python train.py --rope_fraction=0.5 --attn_scale=0.125 --bias="none" --init_std_qkv=0.0375 --dataset="wikipedia_en"
Each number is 128 + 32 x the weight over its row's rms, rounded and kept within 0 to 255. Layers, rows and columns count from 0. The size above them is the row's rms in percent of the matrix's.

# layer 9 attention query, 256x320, rms 0.0376, rows 0-104, columns 128-191
size [ 80  76  82  88  99  81  83 105  92 102  97 116 109 115 112  95 106 100 116  94  95 119 106 106  92  80  90  93 157  98  98  87 165  96  94  85  95 100 106  96  96  83  86  89  94 121 102  87  88  86  96 103  92  99  93  92 101 142  90 106  81  94  92  94  91  84  82  90  70  83  73  84  90  79  82  76  85  74  84  80  86  97  88 103 170 127 106 100 107  97 100  93 108 110 100 106 140  94 105  95  97 101  93 103  98]
[[121 148  98 149 168  95 168 183 144  58 122 175 172 118 137 133 102 141 136  95 143 174 175 146 128 170  99 104  99 109 170 159 132 126 157 121 117 172 158  92  94 131  51 140 207 117 123  81 107  99 147  87  40 159 102 100 122 110 155 162 142 140 120 116]
 [105 159  53 102 178 112 105 126  91 148 129 140  55 154  77 114  72  65 133 155 166 128 177 109 131  80 143 150 110  90 122 132 118 135 132 144  67  81  92 107  94 150  92 168 179 103 146 146 168 120  89 160 189 119 109 117 131 143 128 119 112 142 133  81]
 [154 146 137 136 149 108 129 109 125 153  94  87 128 178 130 125 125 103 136 109 136 133  95 156 125  92 124  97 124  65 152 121 121 132 163 134  82 118 118 109 134  75 163  67 115 163  65 128 149 150  95  77 133 184 158 101 163 100 151 155 161 141 125 132]
 [164 111 106 150 149 130 127  77 114 155 142  90 185 174 103 144 143 102 112 130 126 147 154  62 110 142  93  79 154  82 130  76 132 107 117 129  92 103 147 141  99 119 159 149  83 178 116 165 117  44 110  60 104 128 121 119 158  89 206 153  68 110  53  64]
 [ 77 125 144 138 131 130 124 163 151 102 109 161  68  62 155 134  98 151 137 159 117 132 145 146 155 103 156 153 159 166 148 167 175 131 114 100 153 142 109  57 156 131 102 141 150  61 136  91 144 159 176 163 177 101 127 166 109 143  91 119 131  99 149 151]
 [136 148 127 126 196  72 145 120  95 107 101 143 142 194 115 105 146 110 156 123 107  84 120 143 110 121 152 104 147 109 166 147 115 152 136 157 106  89 104 124 121  70 115 124 132 167 108 132 120 179 113  73 137 147 135 141 118 128 130 159 163 144 136 109]
 [105  89 152 125 134 133 142 121 144  99 113 126 112  72 145 136 118 126  96 126  91 110 152 145 115 122 165 120 146 136 156 174 141 125 132 104 132  99  85 101 141  82 106 151 121 125 151 131 132 180 136 146 108 158  81 156 123 177  66 119 136 153 137 114]
 [151 129 126 134 176 117 145  92 157 150 109  78 150 206 116 110 127  99 117  92 116  97  66 107 132 160  95  92 127 126 107 137 144  93 155 159  93  84  98 169 117  84 138 124  99 169  88 143 125 127 104  53 135 152 142 137 119 116 137 116 127 137  87  98]
 [113 135 113 154  80 120 149 163 119 122 157 108 164 184 101 108 134 128 121 159 121 160 142  98 106 134  85 120  88 119 104  79  81 108 149 157 118 146 205 174 147 161 122 121 125 104 175 162 147 101  75 147 147 104 160 123 108 123 127 143  88 144 101 139]
 [ 79 107 100  95  68 170 103 132 173 142 125 171  85  45 127 150 112 139 103 150 157 150 142 150 110  89 166 160 113 141 132 160 103 101 109  63 146 127 181 124 176 149 110 121 123  89 175 122 135  76 122 173 101 133 116  95 114 122  78 163 119 125 101 153]
 [156 116 121 155 139 129 145 115 159 141 133 130 200 162 168 156 128  82 115  63 131 140 159 123  72 137 153  74  72 129 138 130  96  89 142 107 106  97 126 133  83 132 130 152 117 143 129 123 172 106  95  98 137 121  92 156  88 117 108  83  68 156 151 139]
 [111 120  68 137 104 128  73 151 151 139 133 128 113  64 151 159 150 133 134 120 184 155 109 131 145 117 111 116  58 128 133 151 104 103 146 166 153 115 181 119 193 126 166  79 128 108 112 128 130  87 124 148 138 176 169 109  98  91 136 180 119  95 106 178]
 [ 86 138  41 132  86 140  93 149 175 106 142 158 144 115 119 130 127 161 164 137 155 135 129 108  96 146 123 150  94 176 115 124  98  95 181 144 138 150 189 146 234 145 132  92 149  87 112 117 137  81 158 135 154 131 151 121  81 105 141 171 110  90 123 133]
 [124 146 106  74 108 155 190 145 110 123 158 179  97 183  99 140  75 140 175 147 150  95 147 137 180 168 142 118 163 171 114 115 121 171 135 110 156 222 138 152 162 127 125  97 139 114 187 132 108 116 123 127 130 118 146 126 195 116 123 155 165 107 149  80]
 [173 118  82 148 163 118  83  80  60 133  93  96 157 108 108 132 169 112 102  86 209 112 127 141 153 111 156 153  70 142 104  92 119  78 127 184 142 102 147 106 124  85 119 123 147  95 124 115 145 130 114 179 156 187  87 188 103 116 120  86 123 140 130 154]
 [114 121  44 115 102 135 118 157 163 151 116 146 129 110 154 145 114 133 131 134 168 156  67 141 102 141 146  84  99 108 134 142  88 133 208 142 117  88 208 135 218 147 149 124 140  94 131 147 121  58 136 122 160 136 135 101  91  90 172 134 110  85 106 210]
 [105 132  99 178 119 176 114 163 117  47 121 137 101 119  48 154 119 133  70 133 204 147 162 117 104 117 109 127  83 145 117  95 120 109 121 137 137  99 141 143 172 194 120 129  99 147 177 100  92  98  99 191 125  80 103 101 136 112 158 128 161 143 185 172]
 [ 81 159 104 122  84 170 199 132 176 118 143 133 102 159 138 134 100 104 198  83 115  47 150  56 115 132 109 126 172 141 133 125 156 151 166 143 127 164 156  92 150 115 116 117 139 141 141 181 137 137  98 120 152 104 158 114 169 142 119 152 121  72  96 108]
 [133 115 107 160 118 141 105 107 143 127 132  87 121  22 137 169 153 140 136  60 163 141 160 151  58 133  93  75 121 114 122 111 107 122  73 146 155  94  96  80 131 125 139 123 104 101 109 129 144 102 167 174  99 167  99 185 130 167 107 106 125 152 104 194]
 [139 152 119 123 145 155 169  94 148 118 147 101 110 179 124 107 164  95 156 173  92 165 101 137 121 142 115 178 151 135 123 136 145 171 191 103  75 166 106 122  98 134 105  99 175 148 130 156 101 144  99  32 131  76 158  91 148 116 198 169 122 145 153 109]
 [ 69 137 142 126  89 129  87  91 207 181 137  96 107 119 130 176  76 172 168 130 137  71 105  86  98 150 141 105 139 117 107 160 153 115 141 121 140 114 116  96 148 118 149 117 149 107 122 103 158 118 139  80 145 143 141 146 119 114 129 108 115  66  69 176]
 [111 123 101 139  97 136 155 141 114  86  72 138 182 151 135  79 235 110  88 112 108 120 135 137  88 107 163 128  93 147 146 106 100 143 120 169 144 127 143 124 110  99  84 152 133 128 152 205 142 128  66 116 147  92 168 139 109 149 136 108 102 228 124 128]
 [ 91 149 109 130 146 160 146 149 157 141  69  99 113 129 194  75  76 120 139 128 115  86 146 149 116 123 129 137 150 163 149 121  92 164 102 151 101  88 129 150 145  94 115 147 119 154 122 115 145  87  95 131 172 169 138 111 133 100 177 163 152 132 224 165]
 [101 113  97 103 157  84 132 156  75  85 102 167  96  66 152 124  93 129  71 135 170 162  83 187 132  57 119 131  93  91 170 140 139 107  59 122 146  66 104 146 151  99 139 187 169 134  89 119 194 160 136 119 121 152 165 121 107 117 132  87 136 108 110 170]
 [128 158  89 119 124 132 126 103 176 121 114  43 140 114 161 109  68 155 130 122  80 132 171 158  98 129 135 153  98 129 142 160 129 125 154 184 123  74 126 145 125 171 147  96 132  96 112 134 106 138 137 140 111 138 152  91 136  85 136 145 135 150 107 178]
 [ 97 100 164 159 158 148 187 162  78  73 131 112 106 171  88 159 121 107 164 151 150  92 119 168 131 115  74 148 164 110 150  93 103 143 131 141 107 155 119  93 116 114 105  93 148 139 131 132 169 137 133  88 122 120 158  64  99 134 115 151 110 100 148 195]
 [131 133 113 117 154 120 146 137  99 101 149  54 111 165 106 135  81  54 117 141 128 157 129 131 121 107 110 113 116 126 147 147 167 163 137 171 124  97 175 108 122  73 133  73 104  92  90 168 104 160  97 127 150 127 130  88 142 183 122 104 161 143  68 133]
 [128 138  74  88 105 106 184 103 114 140  86  53  80 117 139 150 142 144 103 149 164  84 104 209  92  79 108 115  95 237 131  84 106 152  78 125 105 145 167  97 107 142 134  84 150 143 162 122 104  93 108 187 162  73 123 124 172 134 102 144 139 182 137 148]
 [ 94 150 131 124 170 184 179 132  97  98 113 127  94 204  67  68 154 114  90 131 125 114  78 155 187 140 105  96 142 138  84  95 147 186 172 138  92 127 116 153 147 216 104 107 164 154 152  91 119 135  97 109 123 105 126 138 119 152 130 187 118 103 159 166]
 [ 50 131 127 128 111 147 161 172 119 112 140 148  94 114 151 142 120 130 109 167 139  77  66 160 113 110 142 148 147 128  98 124 144 141 136 113 116  99 142 119 144 168 111  82 149 172 153  81 136 111 148  91 159  42 136 130 162 107  88 141 166 155 146 223]
 [151 131  84 113 137 167 166  94  82 136 173 166 105  79 106 176  93 163 115 102 185 121  85 163 133  52 150 174 167 122 158 117 140 161  61 126  99 142 115 112 128 125 171  98 137 192 125 116 109 162  97 151 132 160  97  84 136 150 134 158 124 126 139  99]
 [121 151 187 127  85 108 170 167  97 162 148 162  93 145 154  95 132  76 183  81 101  58 109 200 106 140 183 122 160 143 109 111 101 111 202 105 130 139 144 125  56 171 132 178 210 133 116 102  90 134 119 104  48  66 111 121 146 128  69 122 130 168 155 109]
 [ 44 154 134 122 131 165 193 157 114  84 187 143 104 203  77  78 150 132 130 131 111 168  65 109 165 119 127 103 158  90 111 146 149 155 194 106  74 185 159 154 143 168 118  99 162 155 163 117 124  97  99 113 107  87 132  90 100 140 143 200 118 126 137 148]
 [ 93 102 112 135  73 128 120 146 225 104 126 143 112  66 182 157  75 128 116  91  78 110 151 149 133 148 109 192 119  94 129 147 126 158 141 115 135  12  92 131 197 167  98 147 140 131 147 114 158 162 177  54 108 113 167 130 108 129 139 188  87  37 124 130]
 [115  97 116 118 182  95 131  73  81 112 148 112 118 127 104 151 117 126 133 108 176 101 157 109 135 127 167 144 153 118 173  82 177  93 100 154 109  98 155 128 134 114 100 146 134 103 122 110  63  92  57 102 191  83 131  95 165 111 148 103 163 134 125 142]
 [ 94 128 147 114  88 149  64 102 195 139  84 105 127 116 175 188  63 123 178 170  89 113 150  66 125 159 144 131 148 158  91 147 137 109 110 160 112  88 184 100 123 195 136 138 148  92 150 167 137 134  86  93 141 162 139 160 124 176  83 111 153 123 106 180]
 [ 99 126 175 105 103 133 140 173 127 150 114  88 136 152  87  63 123 125 154  82 129 141 116  91 155 120 124 152 144 139 128  91 135  90 174 129 110 158 116 105 133 157  96 149  85 146 173 110  91 118  90 145  88  60  89 155 172 126 102  99 144 130 148 169]
 [123 114 120 137 136 150 128 141 139 165 104  95 141 138  62 122 111 175  87 119 157  77 127 123 134 102 196 113 104 131  89 129 132  93 154 151 128 161 114 152 159 130 139 174 143  97 143  63  83  81  91 194 138 132 125 121 147  97  86 133 162  91 131  97]
 [102 115 119 106 170  99 105  87 142 126 115  99 114  86 167 149 151 186 131 103 110 143 178 162  64  91 132 154 115 129 153 137 152  99  76 135 153 104 158  95 116  82 133 150 142 141  88  91 148 144 123  71 183 184 165 104 114  96 135 186 143 135 135 165]
 [100 125 139 141 121 118 105 119 152 100 103 100  91 100 129 117 166 170 129 118 138 130 109 162  81  67 121  83 131  97 107 144 122  92 135 128 126  61 127 170 134 170  85 168  93 118 118 119 154 134 106 130  95 169 141 108 103 179 170 203  93 139 121 143]
 [121 118 103 155 181 196 124 117 170 143  85 106 136 195  93 150  94  90 119 142 118  84 111  87  77 108 150 131 135 152 144 115 126 148  80 121  98 138 160 189 112 166 118 144 143  95 168 171 141 122 179 131 100 102 151 146 140 142 128  71 157 152 173 106]
 [109 131 116 139  87 137 179 133 128  88 162 134 109  87 125  96 172 138 124 133 113 200 118  91 104  94 104 103 127  84 135 133 123 215 113 146 115  88 160 146 129 163  92 117 128 171 132 147 138 123 107 199 120 162 103 136 134 146 155 177  78 129 107 100]
 [176 101 152  87 166  74  91 112 153 133  93 120 177 102 170 141  59 129  65 170 150 176 186 134 131  96 105 113 108 169 137 146 158 114 122 148 156  72 111 114 106 129 162  97 131 143  80 152 113 105 156  79 155 165 148 160 162  76 145 103 178 100 106 180]
 [110 142 157 122 126 136 146  87 136 103  97 131 168  94 109  95  71  95 173 143 139 112 162 148 150 147 147 204 147 117 118  81 119 133 177 158 177 157 150  87 146 164 143 138 164 131  97 113  98  99 119 109 144 130 164 111 176  94 116 159 154 135 136 177]
 [150 144  98 118 153 153 100  99 111 124 142  86  92 105 178 146  64 154 126 164 116 133 127 144 167 174 100 139 127 144 161 120 122 145  94 137 114  81  71  68 131 122 180 150 127 164 101 101 135 137 184 124 172 163 138 111 120 112 134 121  94 119 118 178]
 [136  94 130 140  57 141 187 136 129 123 129 174 172  92 123 129 219 177 193  48 126 160 162  92  78 130 133 126 103  99 193 154  92 179 110 108 149 177 136 104  79 103 135 138 151 171 140 191 133 122 152 161 135 121 139 123 132 169 129 120 109 194 156 117]
 [166 101 124 159 169 146 121  94  72 110 104 161 119 132  41 145 141 119 101  84 196  75  62 128 155 136 205 131 167 140 186 118 171  92 100  88 147 145 111 103 119 144 136 155 146 169  78 111 155 171 126 167 103 112 141  88 119 183 127 110 151 108  88 130]
 [ 70 110 166 158  84  56 130 173 114 150 110 152  98 176  85 137 102 112 133 182  85  91 132 121 125 143 120 127 124 114  99  91  76 134 151  94  73 129 160 147 181 122 117 175 147 149 136  63 157 153 105  53 120  78 133 110 129 122 143 137 115  75 138 132]
 [110 161 149 146 132 110 118  91 202 164  95  37  50 116 157 136  77  73 133 182 117 114 176 138 108 110  88 108  98 122 130 156 104 131 125 127 118 107 153 108 146 119 154 114 164  96  99 136 117 129 104  96 161 176 168 159 162 113 131 112 132 151 103 189]
 [111 149 166 129 136  90 109 121 120 125  76 101 106 100 123 126  71 106 131  88 120 160 102 155 104  53 102 124  53  26 173 128 118  85 127 177 160  35 145 113 148 112 125 155  91  90  80 103 164 175 157 167 116 220 121 132 150 133 121  97 137 107 104 168]
 [153 152  97 131 125 174 107  87 170 185 169  99 142 112 153 150  74 181  67 132 125  73 128 143 106 158 151 110 132  87 132 154 175 121 137 126 159 116 137 165 141 169 139 120 133 104 136 142 144  74 102  98  99 118 153 160 158  84 120 168 116  81  76 149]
 [128 159  93  61 101  77  84 122 141 141  80 106 145 103 191  73  88 110 122 174 117 154 161 141 132 103 122 116  54 135 137 160  76 133 132 133 128 125 253 142 109 139 161 133 101  67  96 166 114  66 122 135 120 120 158 126 116  96 137  85 185 175 125 117]
 [ 90 132 132 156 104 100 176  78 148  95 138 149 109 161 172 116 191  63 125 130 143 159 108  95 106 111  98 123  96 127 127 119  96 106 122 126  61 218 143  86  70 150 121 125  71 152 181 160  74 100 120 112 134  96 130 126 121 120 123 143 119 165  94  91]
 [204  99  86 135 121 124  61 145 146 164 115 154 144 135 126 109 114 141 147 129 161 144 162  83 135 115 207 117 164 124 233 120 130 143  97 180 170 124 112 108 100 112 127 128 137 107 135 167 166 153 168 177 149 125 150 132  85 185 127 108 150  83 160 131]
 [131 143  79 159 160 210 117 120 138 106  78 138 135 128 147 155  81 135  98  74 150 133  53  93 117 140 166 134 166 128 174 105 165 158  90 110 126 108 143  93 166 141 130 101 134 135  85  86 159 134  69 142  96 112 109 150 157  92 180 122 164  67 133 176]
 [225 115  82 142 134 106  97 129 117 151 109  80 156 131 155 153 114 174 113 201  81 133 110 152 127 111  98 126 116 110 134 150  93 173 139 177 129 133 171 140 140  96 130 124 117  81 127 155 134 120 142 133 142 130 169 152 165 119 167 172 110 152 116 159]
 [174 102  91 124 102  82  73  88 144 169 106 100  95  76 208 161 121 164 153 120 115 152 118  75 113 136  85 108 123 203 213 124 145 139  91  94 150 152  74  84  83  73 136 111 151 129 106 151 158  99 184 162 125 178 146 177 130 160 175 124 178 104 137 157]
 [183 163 112 129 159 149 157 158 130 178  96 131 165 176  57  78 100 118 112 126 188  56 116 166 159 131 178 109 139 185  85 115 136 112 194 151 142 133  95 151 145 185 156 161 125 102 151 138  89  97  55 165 130 141  95  77 146 147 101 150 172 133 160 153]
 [116 110 129 127  94 103 104  72 176  97  69 120 105  96 114 148 189 142 131 103 124 119 141  85  98 134 121  88 110 140  56 102 133  58 119 121 169 134  83 119 137 120 116  86 137 113 108 144 169 142  88 129 172 153 152 208 145 151 145 100 138 143  87 119]
 [121 122 130 120 115  87 153 180 111 105  87 115 126 187  94 130  97 125 155 175 115 122 206  55 117 168  80 151 123 119  71 123  80 144  78 102 103 135 136 107 106 125 124 141 106 120 156 139 150 103 127 121 133 103 152 121 115 159 204 157  91 103 153  97]
 [105 145  82 162  87  70 128 136 118  83 136 146 101 172  79 113 158 118  92 192  74 134 161  75 157 100 119  78  91 117  95 109  96 154 127 109  84 198 157  99 162  88  67 116 174 113 150 150 123 116 170 124 120 102 159 124 134 162 169 127 136 160 181  98]
 [149 155 177 117 128 129 104 122 131 126 121  84 139 138 170 146 112 152 155 161  91 126 137  58 154 155  93  84 149 116 153 141 178 123 169 128 133 114  91 131 104 123 111 110  93 118 124 113 134 114 187 130 166 120 150 151 153 102 142 117 131  57  90 147]
 [170 139 120 112 129 130 153 185 118 141 158 213 165 128  78 155 134 141 119 194  78 175 138  88 111  95  90  76 153 120 113 103 140 191  95 156 154 132 149 127 146 104  99 134 100  93 168 143  92  85 177 138 132 143 153 142 149 132 155  98 138 163 142  85]
 [115 121 127 128 138 122 132 163 122 104  92 140 125 126 108 111 219 146 153 169 118 153  88 110 168  86 113 122  78  88 166 190  94 157 140 111  73 113  90  99 110 102  99 105 127 123 158 144 136  95 155 153  92 110 136 133  75 146 161 179  91 172 109 175]
 [134 161 111 166 131  87 103 148 138  94  93 181  90 143 126 101 126  80 134 158 110 135 126 126 161  75 109 139  57 149 144 136 113 179  79 135 148 104  62 162 163 147 124  61  76  76 120 115 122 142 134 125 122 113 147 201 126 166 131  85 111 129 181  99]
 [145 139 109 135 177 126 123 132 113 194 178 147 125 188  71 102 114 101  95  93 169 117 116 157 151 179 156 102 110 168 191  86 158 204 170 149 147  84 196 218 122 174 169  94 134 158  67 129  87 124  57 110 121 122 155 141 170  72 127 137 130  65 150 113]
 [106 141 118 160  76  55 119 131 137  84  67 148 101 118 163 101 119 122 125 160 139 104  88 152 135  67  99 183  65 137 128 125  72 152 109 105 148 148 104 116 172 120 114 124 116 102 160 196  94 141 120 116  86 141 135 142 137 167 135 114  75 138 180 123]
 [119 116 151 159 150 148 160 107  85 214 154 112 144 133  82 164 109 114  79  74 140 154 103 175 127 191 143  92 121 111 199 149 123 145  98 125 128 112 112 154 129 145 166  74  84 150  70  96 105 130 108 130 149  57 131 146 203  57 120 117 134 107  68  83]
 [157 100 136 115 181 100 119 111 208 161 149 121 146 120 194 128 132 113 141 103 136 107 131 118 112 139 133 151 106 152  54 145  88 162 147 166  48 112 156 128 103 158 128 113 128 163 154  91 138 133 125  83 112  94 144 120  56 110 176 142 108  73 157  73]
 [154 138 118  73  56  85  68 129 123  64  81 167  86  79 157 165 180 126 164 131 161 128 134 143 171 102 130 191  94  98 111 136 163  99 114 101 220 164 141  94 130 147 113 158 164 147 176 167 160 127 139 199  80 129 169 138 124 155 105  70 142 138 165 159]
 [134 125 152 129 161  72 129  89 161 134 138 115 102 124 122 115  62 114 178 109 133  60 129 109 147 148  88 122 109 166  98 202 141 146 169 169  87 122 149 139 123 110 148 160  96 139 134 130 201 131 114  74 126 150 158 154  69 150 122 141 125 141 140 121]
 [164 146 105 121  58 102  99 182 115 106 111 158 130 100 116 182 170 138 186 100 178  50 101  40  94  96 100 126 102 155  65 113 130 120 132 133 170 135 146 129 131 102 151  82 180 106 139 174 159 125 144 154  81 194 164 121  63 147 161 120 154  92 113 101]
 [135 117 177 130 200  66 144  61 135 202  80  93 158  86  89 101 120  81 109 100  96 155  95 167 136 126 172 125 133 165 161 171 115 151 165 138  99  48 129 147  63  98 140 129  37 179  82 154 145 163 164  75 178 121 116 166 136 146  95 130 138 158 133 146]
 [152 118  87  97 141 119 105 185 146 116 120 130 176 120 139 200 147 117 147  90 152 108 104  69  93 170 124 102  74 167  91 106 107 113 146 174 156 177 181 129 115 111 132 105 158  89 139 183 165  75 119 123 142 171 158 138  95 109 140 114 128 104  85 110]
 [152 138  85 160 100 144 131 163 209 107 103 165 133 143 162 151 159 121 146 158 153  98 129  90 118 162  94 137 124 175  70 111 102 117 137 147 139 163 140 138 168 138 158 119 167  75 107 115 145  89 160 125 150 196 159 103  92 148 165 145 132  96 104 108]
 [120 124 166  93 120 128 159  70 106 146 148 133 126 153 134 116 137 175 103 134  99 158 149 209 179  65 134 133 158 113 105 170 175 115  76  81 127 157  97 164  98 144  88 127  66 203 101 103  88 171 146 112 148 112 155 117 165 124  77 172 159 126 122 121]
 [ 75 134  68 130 106 154 152 184 140  79 148 102 106 182 122 145  67  82 118 165 164  85  88  79 116 195 119  98 116  93 137 116 129 119 174 150 149 199 138 106 200 148 126 106 201 101 185 127 121  81 156 155 127 169 130 128 103 114 125 150  66  79 162 143]
 [121 158 189 134 116  79 123 113 137 122 160 169 126 161  88  97 116 152 172 174  82 132 119 181 142  56 127 112 152 117 112 141 178 115 128  89 114 132 142 150 154 136 156 101 129 110  95  88 144 161 111 124 145  97 110  98 174  97 107 162 133 136  82 137]
 [127 113  36 147 165 150 115 111 164  98 116  90 128 107 142 121 129  99 106 150 173 145 103  49 138 198 120 101 106 164 129  70 100 122 186 206 142  94 158  89 158 149 116 172 161  66 147  79 166  74 105 125 136 189 166 173  83 152 115  88  95 120 132 161]
 [136 151 157 132  87 143 148  88 212 156  88 143 132 116 154 102 165 151 164 171  98 120 153 119 135 110 143 153 131 109 146 194 138  93 115 116 159 141 106 154 116 154 173 134 160 132 133  99 154 126  88 119 119 123 146  94 185 161 171 173 114 106 141  99]
 [109 138 137 140 162  99  58 173 201 111 119 117  54 170 162 148  60 106 122 202 116  36 135 107 164 162 120 115 123 125 111  91  81 103 143 109 107  55 123 156 130  97 158 127 112  77 129 116 156  91 149  92 137  85 138 165  83 131 138 145  86  77 165 131]
 [118 118 176 131 166 136 151 103 121 138 149 124 149 154  44 161 123 146 153  94 108 113 114 136 102 118 110 186 141 129 144 174 176 136 129 107 146 134 120 135 142 112 139  92 142 175 152 112  97 105 116 107 116 154 130 101 171  76 122 157 125 145 126 132]
 [133 108 117 135 158  96 141 114 172 198 124 142 138 112 142 123 117 142 147 104 144  87 130 168 168  68 160  86 161  93  99 131 117 142  46  87 119  75 180 134  84 126 101  76 111 109  98 112 130 149 166 139 195 112 148  89  82 149 118 170 101 119 125 113]
 [140 122  75 135 132 170 121 140  12  97 156 104 107 107 109 104 123 122 125  75 162 155 156 139 110 146 105 109  88 161  64  69  96 130 109 164 111 134 149  77 150 103 162 125  97 137 122  86 140 132 144 140 131 117 101 137 109 173  91 115 152 145 114 164]
 [ 76 116  88 192 169 147 142 117 107 109 165 108 115  92 139  90 159 142 138 112 142 147 124 174 136 165 121  98 140 117 155  84 104 124  54 120 135  91 134 142 120 146  85 141  99 139  95 104 179 130 119 183 149 128  79 171  93 198 120 110 103 170 117 116]
 [138 152 168  76 157  87 147 164 146 130 114 153 133 202 102 138 105 109 133 168  87 116 128  91 122  91 120 125 160 105 121 126 148 136 160 109 129 191 150 110  98 109 140 100 124 115 157 161 103 131 157 129 117 125 111  99 165 126 106 169 141 119 120 134]
 [188 160 128 107 158 110 141 132 131 146  80 163 128 149 150 158 122 121 145 154  90  82 113 118 123 117 103  71 148 119 125 146 179 152 166 141 155 124 127  98  97  70  68 132 162  74 124 143  82 118 139 101  92 124 140 170 176 122 142 104  87 179 100 146]
 [115 123 129 157 140 151 156 190 103 118 113 107 125  76  57 119 177 153 142  99 132 118 145 120 103 190 123  73 101 180  85 143 126 106 133 146 176 112 152 105 120 116 143 123  82 176 124 139 116  45  74 119  88 105  88 167  99 144  87  68 133 137  97 100]
 [ 51 108 107 157 129  85 172 161  85 149  82  99 163 127 177 135  79 147 148 112 117 132 129 124 198 156 113 110 187  80 181 133 114  82 127 177 111 112 105 152 118 107 130 236 150 139 139  88 169 188 144 125 199 152 134 178 147  99 101 113 104  86  98 149]
 [144 151 127 110  92 178 111 116 122 171  88 176  86 152 161  75 147 136 152 159 101  91 157 172 169 136 161  68 130 145 125 123 147 176 190 152 100 119 122 115  91 138 192 160 124 162 189 170  88 114 165 149 150 135 133 121 156 168 115 118  85 143 110 122]
 [169 114 111 139 156 136 116 116 105 138 166  81 139 134 217 137 148 142 142 144 142 137 144 136 173 120 152 179 139 131 189 183 136 143 162 154 127 126 161 123 130  94 142 116 209 157 145 186 128 173  83 117 135 145 132  84  99 145  91  71 160 102 122 125]
 [178 122  88  95 116 162 153 124 113 127  70 171 128 134 182 164 113 133 121 115 154 125 137 123 118 126 182 127  96 169 104 111 105 107 140  86  93 115 142 180 150 176  87 140 128 157 132 105  89 106  92 117 111 109 112  68  87  86 175 144 165  90 116 152]
 [159 120 113 129  85 126  88 162 120  93 132 117 152 113 193 153 115  90 124 137 129 175 100 148 124 134 129 122  86 106 188 140 148 132 111  71 171  30 175  77 172  97 105 134 151  96  86 134 132 100 107 137 172 119 153 152 128  59 128 114 116 102  98 104]
 [129 119 125  86 118  65 100  52 160 103  60 142 171 170 153 110 155 111 157 141 111 138 120 145  53 116 137 124  48 157 116 158 148 149 179 145 195  56  93  94 125  93 144 153 169  98  86 168 130 141 138 132 146 162 152 160 135 117  68  67 140 162 105 140]
 [144 125 117 141 118 192 188  59 175 174 142  91 129  72  94  77 139 141  96  92 122 186 122  94 125 142 184 134 161 184 134 108 141 136 150 108 119 143 157 128 162 127 171 149 139 157 121  61 125 202 122 116  97 190 132 103 131 148 180 177 125 109 187  77]
 [ 87 130 116 140 149  67 123 100 168 107 122 142 151 152 109 191 127 125 163 154 155 115 137 130 149 139 144 108 147 139 144 193  85 105  74 147  65 154 139 118  93 121  74 109  99  99 124 110  93 144 150 162 146 154 109 211  95 135 105  71 125 162 133 196]
 [169 155 169  64 101 130 130  98 141 148 116 120 160 171 142 138 117 129 148 105 126 104 103  88 134 114 121 177 122 132  94 151 170 169 174 153 106 159 113 120 138 108 190 128 175 142 148 182  88 130 132  79  94 160 115 113 189 101 119 144 156 110 169 122]
 [ 96 127 131 177 103 153 150 120 209 124 142 139 162 125 191 146 146 150 114 117  72  63 117 165 156 133 148 152 116 123 140 112 133 137 181 164 123 115 199 129 151 173  59 106 126  88 100 203 174  95 207 105 143 125 126 160 119 160 109 122  96 115 108 138]
 [135 127 112 108 118 150 127  42 186 124 104 128 140 143 130  74 135 115 168 119 111 131 137 167 145 118 106 139 130 165 112 145 138 122 124 208 147  96 147 147 164 118 119 104 184 103 120  88 139 118 138 185  56 206 155 132 107 145 119 139 160 159 189 134]
 [129 155 128 151 138 108 125 148  96  85 120  82  92 193 120 142 157 109 164 125  95  65 127 119 176 156 104  58 116 150 130 149 145 141  94  85 171 118 173  87 120  96 146 111 194 124  91 129 123  86 134 121  55 136 149 105 148 113  48 128 143  69 110 162]
 [179 119 100 135 110 103 115 143  90 101 116 134 165  85 150 154 154 131 155  81 135 113 150  97 147 141  86 124 103 118 184 146 115 156 138 132 174  49 147 171 116 153 142 170 116 102 122 114 131 108  90 105 171 171  72 182 112 107 154  96 177 110 140 104]
 [147 171 139  90 114 125 162  57 175 177  88 148 151 109 139  83 131 131 131 138 122 164 114 146 124 125 171 108  70 130 125 147 129 162 135 106 159 100 182 137  97 145 183 144 139 151 160 174 109 132 114 176 119 123 145 129 126 140 102 113 104  97 151 123]
 [208 135  86 141 160 127 102 145 118 130 118 140  76  85 108 167 126 141  93 170 105  91 132 107 187 144 149  88 139 107 105 159 110 139  84  99  60  53  69 137  92 122 152 120 125 130 161 156 123 157 122 162 169 130 123 132 116 183 163 113  81 110  91 174]
 [108 153 165 157 142 112 124 163 120 106 137 122  28 134 114 150 195  93 116 153 128 113 124 121 150  91 139  94 101  84 141 111 150 120 124 121 139 190 106 174 121 131 149 153  84 110 114 126 115 168 119 114 123 134 118 106 128 212 126 157  94  90 108 124]
 [106 135 140 135 119 127 129 142 103 158 113 120 144 127 108 151 137 150 128 148 127  67 153 113 118 155 164 139 134 103 165 164 161 108 127 115 128 117 124 152 118 122 135 139 173 145 165 143 141  91 140 100 134 156 131 149 124 121  68 103 115 124 101 164]]